config = dict(
    num_hidden_layers=12,
    hidden_size=384,
    num_attention_heads=2,
    num_key_value_heads=2,
    head_dim=128,
    intermediate_size=768,
    vocab_size=25164,
    hidden_act='gelu',
    norm='rmsnorm',
    norm_place='pre',
    norm_eps=1e-06,
    positions='learned',
    qk_norm=False,
    attn_scale=0.0884,
    bias='none',
    tie_word_embeddings=False,
    parallel_block=False,
    extras=['capped logits'],
    init='uniform',
    init_std_qkv=0.0255,
    init_std_o=0.0,
    init_std_up=0.0255,
    init_std_down=0.0,
    optimizer='soap_variant',
    learning_rate=0.00382,
    lr_mult_qkv=0.4,
    beta1=0.95,
    beta2=0.95,
    lr_head=0.00898,
    max_grad_norm=2.0,
    warmup_steps=200,
    schedule='wsd',
    decay_fraction=1.0,
    decay_shape='sqrt',
    final_lr_fraction=0.1,
    batch_tokens=262144,
    max_seq_len=1024,
    doc_mask=True,
    train_tokens=726100000,
    max_steps=2770,
    dataset='wikipedia_en',
)
Each number is 500 + 50 x the weight over its row's rms, rounded and kept within 0 to 999. Layers, rows and columns count from 0. Numbers have three digits each. The size before them is the row's rms in percent of the matrix's.

# o: layer 7 attention output (transposed), 256x384, rms 0.11, rows 25-124, columns 64-127
# v: layer 7 attention value, 256x384, rms 0.0591, rows 26-125, columns 64-127
o25 095:498514479428608627519452496599513423479446560449527465482473516587509539516558459526497507417463510493455547501445585465499550584483465501605479570565533488461605426448445423507511386373463564
v26 102:553510520511424428447436432531491558580432466485489456487376528484392591475456533511506522529543582481471479506539472471436509511541564543485492570553493422496569485548445473627529467557512451
o26 102:556509547426592490444441575490487543521489496500464566479496530446550526456539525595534484480463463497428523474485600456536580509569541502422592547432449506525350475522503518592539536564478427
v27 097:469462402389480458531452532446648538470530476565470537463532404484571497515408472459482460465622502403524464474430534582501539570550446518537450564509567532478467518486448453390436475521487489
o27 100:501519424471435465555479436496492478458521463630455630516460399459511532564546519504475376579411486459566489471409565548429548479463440480523447620553547532530484497520464462519484539526604498
v28 096:421445535523508457518561483522564494519481501530472529470496522542579397506426432517441436510421467521571483471498563515496477477537454507462445425507463483518504565547517417521456542473476419
o28 100:450480466426480457519503531530554566557453566466469492516540587517572543594577493476494439520422573464537512451602477507453495456565507441494453479482528596425410537503482623507482451533451457
v29 097:569516400505447571524422493412538543584443457473487510561404478537526456447521461513481420416459541551477479558481524431371430495483537565464473484472404475470548571544534549498402521493507498
o29 097:544443513560566541375506442455471590558447460433570447513494473525455533526500407512502535483506433563480518550541580531506469610471559479544512484513433494549498494478427546537477484490490450
v30 097:475593452500503458510444472583546500455473459518553533538467428408547446470494487504442589553502417485537469511484462418549365473502540503545541473511516458478474499511508505594505533421499565
o30 096:572541527396459500492505578521474594520491462483533493432438530420466538548523471577536516451488536461588471540520385524559543522523619466527603509465536437496563525440440616449463478465541610
v31 102:534473515490414442499514519478556456506601582525517531507526574522485508509574453364508560487534569522424494526443608632502580544489391472467509523541551418575458478554543493452509553414556546
o31 107:486517456501515435405613415500532432417442551435471484476403549438472526519527568454440508331409513486515526487482461532529367406489467460427457489445524603555437560489459597577458472477480481
v32 102:556457461435439492609535469422522500542517506541448565496458547481559498529521447542557494514553478541503529488566464549569608485455469569547517581489484450537494505519514389570475465541446423
o32 104:478477531479426508477491498466515554463412460504496467559451552483539513479515533506581516460498513554539516500513388602453540530441494557506476530374477536465486425409441473494521534466562431
v33 095:434527455533523488578486516469547432580525489495562453467563519479543412438495491476554503479598563508529559436385458503512418490524510573473490575521519437489504571520455542519506417507476448
o33 095:544492565446505409452547456586489531455492496466589549484538440501508444432523509511577558517503521557482465380416515494543399415450539441539549507486603483477565527517492569422470484474498477
v34 106:472463485490436510480518524498494507447499493471605536488499569505513462529527456547435495507539514508497460461553491433505554527474455467437520541484543481484500515543475439367479524544546537
o34 107:559504476510431520490495482520459465473520499534582542438480472496530480481508544508560560515469467485519488545512596502479538424406471551530385432522439470463603504603561465569553473516556545
v35 097:354493518456502427435409491404492435422529501525445576462444530508495496418674446494430592532480518504480428536557431526441468492513524491492526522514532607434440430499532538497481547493469441
o35 099:545500504428480578488496428485476479475560562467532504494435446468550536481459502472418553470483523457512568529625477565511521453463522501574540419518425647533441449555527506439474514506506483
v36 099:563540539499438466536580468547588519460545538533518435549458487530436512480561552570532501485569476443470521566565540479469486504412549443520510568443495500562470507511519492452426440506467463
o36 103:476495523498495541402429447481541538516512547476465486481455383519455408493489545517500519463520506589562481571514480477460551480546442467432408469468453524465467518503492429495496564581519517
v37 099:534529531547532507469554388567493491503568420471615401406489467568465499551493552456501546483521519513502517469568411533500461422637473575541439462546491447536430561542506626455544467494457552
o37 103:524535562469502497548543442474533553456487561534479437384505470548512541512544534487474455495494487530541543357558485475498438499569503487512475456476462467482476582557453516437516495500451455
v38 095:548431416479434553517530591523532528516543507495498575545498659533515423601469479507542403553412485571463479572536460515536418524587490507480456486564485459520528442581433426574522405489486513
o38 098:473464464530502529410545575519447555479520497564553426420463503530500546580452552614516535570469440526495501501574391484488443472412429468462533468509504520435491532475465654438523541457531525
v39 097:519456514432465471490532560552497431470414530490490456453561537477397516517565474544577547473498498423557485509588470495576514475486479547515497498453569523487527540544490446535442410525536487
o39 098:565395412481492460561453506688441522465522569462417462463476581457462488429577474483582520486554479417500540442511436460475521496498446600458418526533554418556464504489530504483469459532579463
v40 096:527526465508548519540418526460566537481514477455528533471532468480390480566479439567509498438511473614474490543449501507413523540485555444460478493546518498492529474546457405420469449463435491
o40 098:433426480482505541525450625494534479419487543601503559462478458445511511540459518516538562448504451433533451587426518606395494494486482484527555514455544519478475553456563510458574485502557470
v41 095:604564478518478516465435420484424482538484483569478487468530611484508564443489526485455563401558465524490519509461490550509514511470534436451566351606556494434540498471493487458537531539581517
o41 097:560433468494446418499470528563423494542520391484514537486441543537464482436554500467405444506534408504551483481513516540582489506526535559570504462573398503500490413484570462493511546510452532
v42 099:399457477590575548470419489497475554466545490563510544494413513513503574456487472453521572468522470505544492487518398441503493508468533527405468563537461536530567464433512547501463571568442463
o42 097:435467570579502486425420478469434469574488523447459602501481495570549417487532444533519488429556536427550507516527567532546542540396492603514482409531493443518475590456428482458447551463471536
v43 097:515523454534485554569499544515431498507485484470559492535521500536457445506475555506416584487479497495522484531517414592525631495602375474413527519547468578483526517456424497528582386478356493
o43 100:565435636459502503540471507465431484467570494541541508444596476558515534524488535498584484439481529503472453596405500454488533430505522419459444485430450530469480421453476549495545476499471489
v44 098:414521526410501442506496587486592524530537493545428539463544489406515488521561442551469503493559507436545572443567543524484465441582497547486484580512495451485438563392515465473491531422552609
o44 099:507529530456426484546456563512433464532539483513511440594474466480566530412483496496615594605452466442406528571432516524545406531432535457443513611424529544553570502496476479509483579456534463
v45 094:464538373432507501464485554445426508431548590445427563572468528555436473435560621572537520562521466525454467414499512487511532502473598467527448515496505438470482523421480442465550558585530504
o45 095:460523515449523525467515517551502522622551488529495483512496474523527498466482526495497450532613505513477567492541462581497539465464460475458476432584493486492393496567487396492561544585571457
v46 097:433525580456513580538530489498452423487463471508510525471566443493523446566504493516573486514457536496528525541479518471522568398450510477536430494497461541517449494426464486422490560579461398
o46 101:444514417488543541557454530494529540555489585562489631427582512465532519518505490511495519445566443486632495468393504520513499600575565456547459483516486598554478541523459496496380427582480512
v47 097:454608613534448540523525515492450556436480519544578583568559580626493518455512474508389360457472530494472498511489541497534543457489454513548464547478522482484533468551554382524512434527448542
o47 099:482522525498478484440542494482504557409439506554448434528477498471470407455431504510577510550469528428423501490554570481403480529495549575530517445361483525445488546464507511577468457594547509
v48 102:500503575464520524635517468458498485489582599558495445485518455485454588535500511516477510462511521542503559569430573535512488466472579535480465563434478447489491500426538556497537521491506534
o48 104:450469429586523565601506436562545427499515503586544501478589601468509566418540519543512427532398523532497460556508540478469460442433586581631588541505492454579524489494394532517466507503445535
v49 098:559500468466460439547573522475387480531467458456478495518476526443492460439605495493538499520439505493532533533477423517475497585452487516439481496548434557590592438469530504523474533474499553
o49 099:527430536511524526588486597503367568558531444455554539553489506458650423533606406561461453501474556573503480505442568520534527470471565407498541492416502566464473481420472399546456520551478523
v50 094:414480418443502517457545441533541609545480537477488522523567484550540507571653566476540470458534498590519544447449598420509543505497495581523545472449533476513497477579510447466615482551465469
o50 094:521378424490603485563528521501443586539503482514547564439523527484502562481551328533501539526501498467567550524410545397530527551512459463444452543539561456383445574493448512521543555548547490
v51 098:461440534595441599512548463509459514431513476563589491522463561402475468545475507456553456567492467437411576507456483439461548493505443497490502401430624481544508528492473484514455513398511429
o51 100:511518557467551487511591463449529554490582455538475499566427430435433478453545460538594474438528524505512448459521528556437463544472538469547602451451604461584448583536507492412461465479522502
v52 098:408517425501443537425518478468464536545508443439591484398533480499391551534534609493512536513514441459516565532484561517455431442466531592496520470555511552397480522565536473449484482556568637
o52 103:569528449529495564415495532516549514525550513531483552514406514496554513474467583547498562433527526422542477455549567462515484460434567534421369520446472494558558495571512465516412522634481422
v53 099:471502439529576601508465495549525553480403525532472584559448547550448463387510518470444482544497432487543533530572473503510530449535479400487481518467549443590489502448434441415434525467471416
o53 104:561590493421484402373571525510496544593444522562568464587457505386460484576503504476572523469439459542531474481448385634509517472473462535461524547521460597491502461478513467464437589548440494
v54 096:502538541478516495475509464473527595486516471429580525492548484509488500484445546451461540474571522530524510540482514549592548421513492439556538512529500518401552463512458477484582597527529505
o54 099:497504436402547588492531431454338515560562484486486530451540513482482422522473528507440598494495456391465540468483548483466445432553464543558447485551498516444518436597573444547499505497492486
v55 102:537463447536579554498520435518552463392539438448437541507518489565477473437518462483481411530515556485435567509558511492532519435547483455500536474461610533566479523508509526511379427500497446
o55 102:524515480547518453608568480478546446457414599478540514562455482506514492470487534541452541504476557442512525562606547523400532517447563525500429530494524494527462543468370555430465501507480466
v56 094:480430472592409571508482493532444468486462511412490492469595566466525461427439474607477573410539495433469509573485564647454506479523538545494513501517513540536481493514426529417521471594464501
o56 094:430455437560570481550436560533385449544489542458545494505531603462498578479496580462540519407453479531485455502554509579600510522532584512503540499466503488501496445513461594535555411528483578
v57 104:555514556545586520523484470490436532509481493557399511535565554523477550528541540461585461493481563446568479583535491475481547582530455512568531492531476554425463404475514516468503603457550532
o57 106:530603501514483501533458476503473441492513466500535540581488503502438464474506531425541541524394513518606487521600582485530486550466603432604392513482466472543550470489600536490469423437559426
v58 098:441528518467539537610438463490513527508535566510455475534552549466551457475446530402497456475584489444530560392622415550472494481536457488507545475510432537444471558532436457514521487510542489
o58 102:535530554435504561549514511497521516461472508507506533463559442546473578414615501496593524475445490448433521411580539563507534525352424531565541460500516523534408497565483521489457489499488457
v59 100:584458514499543401593446610515494475498579516528364550463486532501504408452638482489499589565489473458435461511559504466465495571520532455523601480517422489521528429527537464470395432556401419
o59 099:450447447514549546519572377469425406423615582594468552485470519367505560496561511484443550477552520513477566559518521579530529503515521452574512574534536547560446454489473497488497574534468497
v60 093:398514479532468448435597542517414535592539612447465461478571500563486543501514523538492403510493479575526564559478526482532548510500466442610513532511562513504434495361517424485590501493502479
o60 092:428549422504544371548440540509450548527529491535516506527510487481518474565507601460507441523520489593464494482543499505484551478498506551536458475555595521512499521439489549449434416483478557
v61 093:506543499499494518583555492420454485574457437469425466492426380524539530479430552427549463433586421559516443507524451481477565435463458454428462438374494550562570449468484570538431552496499539
o61 094:475453547458448563460539480469457459487480492493479528511581531506534527511499509371407532427447353525405518433528484524441516539474550440538536481409494496474432578409534449440523516555464539
v62 097:485451497475495470419569522466474509570548554594455372494472457477468570528549456570452499579566513552457423518448467512520576456557467471490398455513400548470517511453522497460470521521525463
o62 098:459519450465578470446473505530420395536630455491631477512417457523511527449440477419491505596527467481486488446498495449445530517477538544555504546582496438480491520548505447594516459464440512
v63 097:552621435488591634454467475478512586469458508584513504576431450500468517579453467513406451461557475398483546444560429479472487494464462465468450432423530424597604506531441535510428515462469528
o63 100:557603434463523580492483509506549527567482491547515483581478482519472555564611517584538505447438474492502419485568489522443557548569532536465495464478514490442605604488408508589626528498420555
v64 103:534548471554481468574539551539465468505485439502514546554443533458477478552418562549497429483503581515503591502455494540559581413502473551603556436515420531473613457514502462466446574563522478
o64 103:523478489509498513470472506545454491490477498426389439461428445514525389449508536480405482528422481567523545537480467573542429474446493511513549534536477532533514501512498541515476595547482420
v65 097:609406460458463487482514547490537498427506489577445484573564515487496453445627523613430510578505513508559543506517489477441452519440519399569491529441535503590534544515578545446436529464529437
o65 098:499460514536591519410562466564514433533442540443417497526510600477495450501572583486508564496496489560441474498471488492510553503455507522560493525470559545533488547541428444516600602425550568
v66 096:451500443558490530593426509511579465502480527572431468558515500425440536415538503471451391503382434531561462440452531431539451602461566378533452519548512501447511477487488486456532474509515561
o66 102:460417406513485506519442476582491552488478489537595496526534509480474537412451429483432523414536514447508525446559504513549480606496506566532515355542540446525538479426530558651452475526514514
v67 102:494555538483457515415523522542512585521378428527461561574571521538477540452499503582463494454457476489456481516516366551444463487483550500496524447545499561560441527575455522601474465508483512
o67 103:628449518478497468464571499486484539520549543509493426530532573439517468500542441536487513456474491505492409479501407528476471559558593549540404546442477499532480522528541524436488460558419533
v68 096:521433480408466445497568474578577505463517526538525584550469500522528506586457545524487398474516415469534585581592582521524522472406475487479537527460493528461409493507481472417478513557498511
o68 099:499447462508500429503481429512590547473579469582502505454351428496385455557487511569506445563488522476568571584464412381501486474479559563566527420514579457460539426469463477526535454531497453
v69 099:552454586531407406485414461430509503500486457466537473522429495498514527570528425546641527467476537541573456481564548489507490489478585464411461517481483549492533404547568483522474608544524457
o69 105:519570452504579576496405601498551473385447381423608586571528488540477452451489529602577447423451499455511510524494510548509519484543556580612500508554501482570561484555479468570538529491477492
v70 099:401523535444459510473577508452576504442527410452427576483493481436586554574447606541516559444520519498426491503454568491565512539548600447463473493537501573489493401500478493439480488491432388
o70 098:498471630566422483439472581461548556478464466465523553485543539483528497550493501620513521528521542477533502391524502474497465503520566499516472487383472484560393521425441481541494527476502528
v71 096:390516502559512548476547497468573403550554507547514435478508517544508432505555496509535498504546419468558468495480517461560560465494446384550559405538437467479498455417429468557512523556461544
o71 101:552472498456495355528563565400594481563505450475568446512524446607480538440499523460538533423515509454477516502529572498462595392467453465516495505491457522482528512427467450478479496380458512
v72 094:419492519498535481466479488516426527486508496541542531474474508520482481519519469469543509539527546507486440505442476431379517485442425393454509531506454514550508465492512487468560495566558491
o72 099:579503438575497573486510518561423446537437491491563516471551544480485590516427555446456501553469471554554497439565424491541528549508438586486535504408496440569448562575504489496470500523571476
v73 100:445538526484508551537550528428471553457522512496501415482501510457537571489498530450473546366510494591541560506505558530472509500401443511462593394457571531550475450458431575540460507569531577
o73 097:519493496510416517505577528429439361549585458466509470540460450397547522559468539451606493476491465499611493529557440435586458439533480520544449476476563457527496499488543524496570463547484502
v74 098:466539506490569534477475527541595467507467510601444540526464482533506534532510501394477460391489505465436547488541522591488585435475497498531481539579577454473567452536484508506541515440436508
o74 099:445546457532576555577495500514506456534605415524472518531490510467513451521516518489580506403420482468502534396460486624506524435489500512474469495454421546593486453562507553520531529425476501
v75 099:542470492589480480517559550507531457520477504452540480471464538612489461524481506460592530418484407561503567463473571537500507483492568509525501533541501487560461470518484476482468581475532550
o75 100:548541456497538424465566501492515466454547499511464490452432440573489532551500573505604496448484529556404498465580450418489571496572496454518520446420505553442479442539499459499466492551436535
v76 098:457530482522421509355483384467527466481551436520400471507382519508521484510616542566602576502514511412466478472440537446480486463485491447496402506535478481497436491456564522551501476440473379
o76 104:490526535473532527414530460465429576553415510570535538518449547408512531477483578514547567493547537441481462488520491483558553529582496499472446499489472449585439485510432523521489479461458517
v77 099:526532465445576485469479484557470545520445503549514454511535431405570516549415491580480458437543496558550481506556401530441560544561452469441512550476556490431446550543506538585574543577536479
o77 103:514422492414533465575548528446404545481484475420440528474498408538476462506482555458511550455449398526476461627495503472447544542487513486546461486480573480404475453476492571505509539488588511
v78 100:495559498533422623578524412546416419466548418511518457486574521547567510521444509593487593451538508501481489519517555429458609550457477519506581467472513497523408468527471423496503538533548549
o78 102:505519517514458454520476560515567505456546572531586426462479565499446473469501501604588577486546478640521506409571485517450500519515559493506572572532466527397448483565534484462558574569613433
v79 100:509481519434435569575507500540369577439437474425403499473481536421479512528476532433591485523437484470516493442474512478517363441439568530408586572544506551461475532446407564510487572459515551
o79 104:495505528464436459493610452525486570436421513541467493532431531527586442445376474561545514492488452506530505456484437444464389546474449494468545548481522424507530498537452592550596491539437510
v80 100:513449522539461578547570462460504455544509467479437592467534520533480600487552584472522567523448450525479473553528544477495487494397533538517615494448562504462494477469444532444546525447418408
o80 101:472505570514542530623553489451575493515511614446473485486541546454468490471531521461564512531535572512563482454481474510493479390416517498510504481504431506540388577629527459544523522569502432
v81 097:482526495444462466448452469428410470476516423469488548499585505505447544584536443544429519516517427496530520441511555410477478605456445501519425585527521598445536496470512585469488408528485578
o81 099:459466502418466467493501510561520438496482457479539478465487531434491525529440482482472539542617571517555394501538466482476416540576467542583540498425496446611442472606530481506561497515440445
v82 103:457465567509506539475572530565510468510425517579472565519530455576436649576394448555530530414525440418535524456467479473518461499491517496441464490452392516461491497430503447457554500464489426
o82 105:366438522435444574541610538475460459534536485599438443481451406472487482494545399597458487489483434522505523468499487509437560424525384508466480552556432496527560546522555460479459595548491525
v83 094:443436583537487491494544399521605481470442533380573454530497570558455488551530523491467500484489459448564479408490419515543530608533471543491564437433491438522536486430465501482480440477477460
o83 097:530511491499463526509557546533610538573417533442456437493538487487447348513517448409498504532493548486525500412471502459530486548499434569541512469527477414450436430482450421421556569459422465
v84 098:526518491497570420510640523475529509421426513466441518403534542443501550447462502472493515525497576513502518464416498508403598497599421504573402531546479584534432536497421463460540524510571478
o84 104:503542495414483439489631485488457546458478531471454541501516504565472490538468483545535515540498418440481481486384414512505435585519496498501450519473547574400461483561496344505498491507505509
v85 093:443444427577411536374513426504545571474472493533487527480451359426505503548457464543577498531543565467461458550527467544403588508465451570502414590592586436550505582509552515565484354557532492
o85 094:476462425533531566484465433489412571503463630384547556554448406462442541414424553505608417470424544509465499451496446395415502498476467534489498524515477459580473516410433520461602491480432603
v86 099:479591457586454444529480524576547489565524448446548468486515556495448422495526554527364530566458453411464538434561509524447470526446499545490506551432461482435573512476521518489466458522482511
o86 101:448556536484557528450547424444395530496508514485466573581550537496485470485475493466442529513490536385631475499559488421571571537485459572401518551466533508495503569454473604535371459574513547
v87 095:492465427501467485537480495528566581428433479524432483449459463548528490466502435442555498532464537447575496568504489484491486464533517494502418438444498496507455511480469471524456509493476490
o87 098:504540564458504369417525500586541562525490518478513464415493505503522536447498519449403581524399492507525483518463592532579515483424444510434553450446507475559545586491451509494440366502448574
v88 098:477504480501490463470562527469448480493501501467562484444517498512511499474538607492474409504534408552421515424563423541464561455496532543458407452539436418556540482429586407643516498594501496
o88 101:457527469444473498507549530531547629484523515530517499435495542451569511487500471488571566539444471416496499531492479562428462445477530540563467503486477534519528499454533490617512516525491476
v89 093:490443520454554475515424460553491581528521507516560497501473531548500435478521467461571491579415576472528458462502482491529563511394554545587472521458463505474543480470436516402520483580549492
o89 100:414546478550515433562502453499517468536476503531426517501463518513452476571556394524431537514578450510540495584536446545593495330559389566590508491490484605450554609464550611501544553504565535
v90 094:446406503492504480395436458467467545485419488603471555557600494486561474499353444479466499468507497425424514596436575601521496565587445457558442529541497452466526446531566450611406588471483507
o90 096:494525552534478447476548580419460568413548512509458554425555505505539438458553488472440487607393553456492477543486519586459565609541565522495545519450545459479600514490452438497566457482485537
v91 096:536488429515360434501514514550483413524407524498561458562497467520527556555488539489443493532586526510558460480465528450446554528460486501483472583405522629451537474512507465480481533516567466
o91 103:565422520484508492508504485595450404580499589591586509469419520528554474496467462487380505574557514379471508534516473456549525513380518504541483562567458490528462465481464519504365531501510516
v92 101:529500528555487511522552492461401546513491499426514528437526419496415544534537392536556493391632455584442444516451504458466624494556415479507538525460551498479605447397482519498524335445459432
o92 103:553426493486428595432542432532485477463522548511534553372462447500490568433499478550514531449583412505381389564483493424509470476552448441503526449542577422564554493468515479484481388468482529
v93 100:457454518533454529443481440482475479445456566539468562565485508631432529546496452539459515525419505470579505542415538468599458524561529520548562506532498474574461503477594442474496489392567514
o93 098:535438479488532510546534448534424618405439382477497490532498579481480525452519433491598514530474565581480530549546475519558488499500404576448525521488472539400557534555486419516436528444397497
v94 099:497465468577516418482542563486526480464520538517553432514523441446492424480511464564445447495539462553517513540540580619478460550487581507525482513561454522472515489480525530546504525480542459
o94 098:452549520470448410448568471556501528510466473595581461523565539536473553497466513552421491504482507439411499466425433546441559506515469528496576488563539490506546518558509452520513475506521470
v95 098:537539564601445527440515500477563593498520528488397434522481423500533454475533533445435590554508548539490538447529525532443466586558565484511455486476480418487485497437558426511430481426505419
o95 098:423450499470482462446463504370559499529504559442471461471553551477510462536549482410506567519471474470480592557504526507495524511558504569479420485505527460510452389476461457477442486428428444
v96 094:441616483552451483528458494505441431539474446466533510491487490439455464563461598506485505490501548497558455425435534494543561485563571503485556523589408536472537470478499574463484494504464459
o96 102:431472594428454548408482495571500414505412421422468494444423459407503468400465459459505457503504445556505519546460501543481477534474528459500483470475425518470502462508485453539494396481479394
v97 090:512457488460539600462581516488507505519583477462505569485554488542484567469434537553554461394450461542494519487554485568504469468598492513421491603465469442451578424463476561558443497520522458
o97 092:523532562518548506487466496495507440556536512427507472490504582435538536572399465527500440435527467524482431532449500587513591531563495472437471537468483501526512404459456417518576490404495548
v98 101:518523535487537560442439480475506425437504553525517514554543543449473543395451507530455471516472475570418516542526594500515497567465421490421532518555471492537490518526520544501538624470515449
o98 104:515487559521450468537439475483562431486543497586500493564445504508534605512481444427551470431541425510487486534497562494536487521549558440434495412485442597446569461569471479556496464452499451
v99 102:551591412645461517518642476452564498598463611533516458423475504469607448509452517466530488470471554549533623540489511476492434510520554587491505525527533517476579525473406521456541526435510515
o99 107:523559507470547570424584521460475526602464543528572532392508588486550461497400502586543494542499577475439495608511451491538558497452575561576552442508606551489567435486377474425457553523428562
v100 097:479397409491550489491453471454551534458562441514506550447499504555492489493480421502548492502496509466425568481483519480510466539473484465461499442556552457464523493436554488547530525572465520
o100 095:570418477503562445585535553418486589512539505529445480538454502569477558511593497508494513556513521525553524517452510511496534499569516515397416420463517562510507500510569499550557454601476566
v101 099:500474444485516550500540562505549528438517446546505413568441506428493466511490482566579571561481524522440471540450477579473524440447590493517453540531520433415439516571487508523627460568457458
o101 105:423454539525535487512437503535508465548521561476512586446506560480430521583430549453519493535538462517459464506385514484485525486511408562492420522585579475460482484506429488560468483489433521
v102 107:510640506564551486519493552521517539461541528572495456550516464487557540540484440426625426516513518485438514492549470487547427478435492489461497615566474546534533444571435478451474547494455546
o102 109:477477593449582489467446559581547585431475531459493494463507520435502489495451434436478456570497445490478548598533456445484515450545463499412547503381459519443557523493462558486504476525470460
v103 099:417474461454404418482609524472561478373529567510425543500566419471509439499517549392566502490498487564515409520473490540593504540448544567454526548559509531482516518384494548539515532559467462
o103 099:629518502511548478467456569441525472519541553527570496412493490531527430528383471461423513508450458534533528527487528462487481501477441505458354470525513507551524513507413478540486511545626563
v104 096:470500510448472453484514478504582516561505534544430436559436499528405553511543454510388474469445512544445484463466584481505509484451461575502614481446495473518429380528482560490498532521489552
o104 098:442559536514503446423437471526444436463535445511488495604546528476489502530539558459525436563441470418502471483445514603478433455555474541410541474438496464496594524451472523625500593475499487
v105 098:525512431553580522602480413512435548551468488539483536507563547536479582531510488464403556526435525505472438566459488561452507484529481584568481564516495536512444521470502374545452462530445473
o105 095:453513494447466481550466455524437559466527446521491588513583424574519475490501574511495498488580575526457505551419511502532462483511544498524552509431422521536535452507445470428452471524395491
v106 095:604587509424397490580555465500514538414568620455449444479478445489612479518466520580404488461440579511466539531525492516453435544487576499479482621441596455474501442487411476509466488521493553
o106 094:431525475542572421455430514624536581449526487406399436482473450536574492597497470618584600543425502456496444560507498430550484506420587568475461491509564576441552426469402493546484600501456513
v107 094:518549545527474588423462484442460545483603547511401474481506475435470455550499458573457460447471540567467532480458468535570429477448666536509473447456489480508610559531494573491485538439531508
o107 096:499517484498561566471465490543551489498500470579519531507477482464520443564493489516476521383574483581486495464475440535475547520578498544502552487522502501519453494546511447514571534459474472
v108 103:477479462526534547465622495461544487470502495533491503488501531389492466517562590521473526462487410467453443594453477488494555454494496498549470569450461481489462509575471462498468546484447512
o108 102:436490624508497489524455516515489508530558485495472388495371605541394520485552546424468516547499514449526546381459562595449452528505475366445490481387460582464595562542560520466577436510492571
v109 095:516491574646494599540519487437544445446531582552500416445518543503506432438470567551386545466485424512443544611497538598443518528423512501483496557580537518499549571532557569522417400433502488
o109 099:488517529555510499529586399433568526521542573460507469567444575501479550509444484528488519547446532573490456499397519486456455481455565512482476522516608476494592550465524522505523503560545462
v110 096:411569472516516486554514438539422489432500520499491550547521505442410571539494503553548450480465545577520507544533546503518524475512460490489368512573421520435532476476451458585441558475523481
o110 093:481499550512544545429627473530493570460447462483420493505470461449478556447441534583444501536489528494482528546498426509413564564446557467472465415426495452427425471449497517496467371461552601
v111 092:517469580474555493496570446604553578460399498516526474340551565553489426481427541508491534540478539538460552508498518479536510598544536494539501413419530563467503540549475435464385549467504501
o111 092:493481492357481418460477503557545463461530610462454503472454540532471486510491600420495466481563504493546555481466480548479501611421633440529513418614459563496516467492546476535464549497472526
v112 094:531402447561453559514525480441432497502459526505540502486568509484541463482511491452434563552605518499513458465459496515597517441555465481459474552505559453426439392488477478507547550486479617
o112 093:427542493431442469594465658407533454523521496421497532446610471463578467471474518535571539524513461538500565530562392471539531538494509480503513481442606475459538401478501469448539496502480498
v113 102:506454445483535475582524456571485572619503405420427489519464384487566529471436456573545481547557451591474493465560586472498551455507517619526528509489489609441548472494547479480575511463533465
o113 105:436541524513432499544511498500443572554535510491449455495533543527524605544539486495528490531492537613488469520491540559460584509501472508499540491509520488443527525518577481520503476549538566
v114 102:580454442516517417479523477476566445532527500540458448493495543493560517443548472566518457521546548577471518519515508488484536537494492458541443511476455457475441461466471471553498479454487479
o114 101:507432485562513473469436556552534497522494507531474387536434506426556430475443441508587549538561463500485493469565419362534556506494452509518554438591481498487434495415473501522460553510451432
v115 092:401505468439484542530480575516512479471510491613518458573469514524563544520433503493567426594531472511533492459514448488546563572549493462428517514562418545445437568509463492462505453527552495
o115 097:547420511404425534532450506461505496474438532514530543524512493530553434482434469531406517573499474467545528557465468478575522479457348522459528465525529506523518468457425509494530444439538457
v116 106:592496396519589520390525505465501480486414501493504612473480526468487555479444479523475512586481416598583436435514569482504546546526484520501504452554432540509508508560483569525403512522493510
o116 104:491549518560519491474490611510540511529500526550597500487492422512569570539487409414410514533387493503481468474605463454535482511554587449508497506525519507517490412544430496456560445471522475
v117 098:495490495441438481595537537465543497430459453518478500549478614566435462521487431433528548513482576568515495586450519458504466592459491551450527479415395445482550569477513504486565494571429449
o117 101:474488426465600480473574486426608500460514479542576502486443475509523536516532513454504564473518566519557471501405487597514526591500492452596536488464401530458455539429476545519476566565526448
v118 095:488587450483556469445474433458531493522497494465431502534577603435472563519490470457472435556505509422494469499380562577471534431495549420496516498444520490484420459508556427526528537557471455
o118 095:523537523553538447597478486486526465481401604509501519441607569525508500508519437498402476477488485436537499522507393442466549511470433467560569406468539410495496463550569507514510515448487470
v119 094:517530468626484514626564553536608533463408535485567512482517545455540459506445572550486517458510487558511539493594512463399512469532494412521447431549572543476458526465459461529566565446544527
o119 100:531446529541509515497566494542525464539510479564526466457417459466500479552468533642487564452538450511534517424428413520568515608517608578590564532556574569537437503505485500465398468440569551
v120 101:452368424488480563482541576560499640513466487534500585628550524539590464410545477493429488529601534494492444463510599427481558544494490569594453424560505526490584528529481483382471613457510452
o120 102:462591469532452567498452487589614517499488518539521507489459540551537470447502479456463507593441580525536463486426422580528537526506558486475517634452559577468544449544477548512510479486474609
v121 099:546517442554514397591505428549550540479476411428554512496539558436469492487549625555548434552501509608506442492452497535433489577549467500530487543498462475554491507559486487447560459505466623
o121 098:579464561480430468473433442553509469543522516491524565509521599480407577603507572512421497518570461506460504551494548473435611505527494527517585643523487516492470571524424409461526519525479587
v122 099:458541472567536458486463558541545549430566533511534558510569477533601540499470409517623494460496505508601517427445521560426509477434463579560473507438514440559455418362551509444509523533526449
o122 099:498587392461541506505554633452544532445539528538545556601502566478554423513475478420583433593522514498541493525459478555536502434506441459477421516589457481469564487492547457509459436491518585
v123 096:420543603386544508491504498530496510516457436526459552508477514437577492545521442436546506507467547500533430415434542630477424527565495396516455449530414584520442434410513526574506476594521479
o123 097:537511571514475503489471475518461534449452566516523627466603458502527493475465447456449572456580407474507580584469454506469576642414471539533446448450538437550462542513495504526328433566454541
v124 096:499516475547577497455458588513544594537489506475539447508461493557464521597494507471552507529508464470524382624566490532528540575574479540550387530492523467464496477419492426474475505514455497
o124 099:468421656470514474528422444525472530568474482466541473562638557506488545575443538451527554521460534485463450548453510572468546491531483543571426494535442473559448566522479438452465513515468555
v125 098:570392544484417557397421489526546549498550494529513457548514480459489492477510499465578412478534464501521511473537489487459539424462531538344386450472515439477510547579551479456503515561499503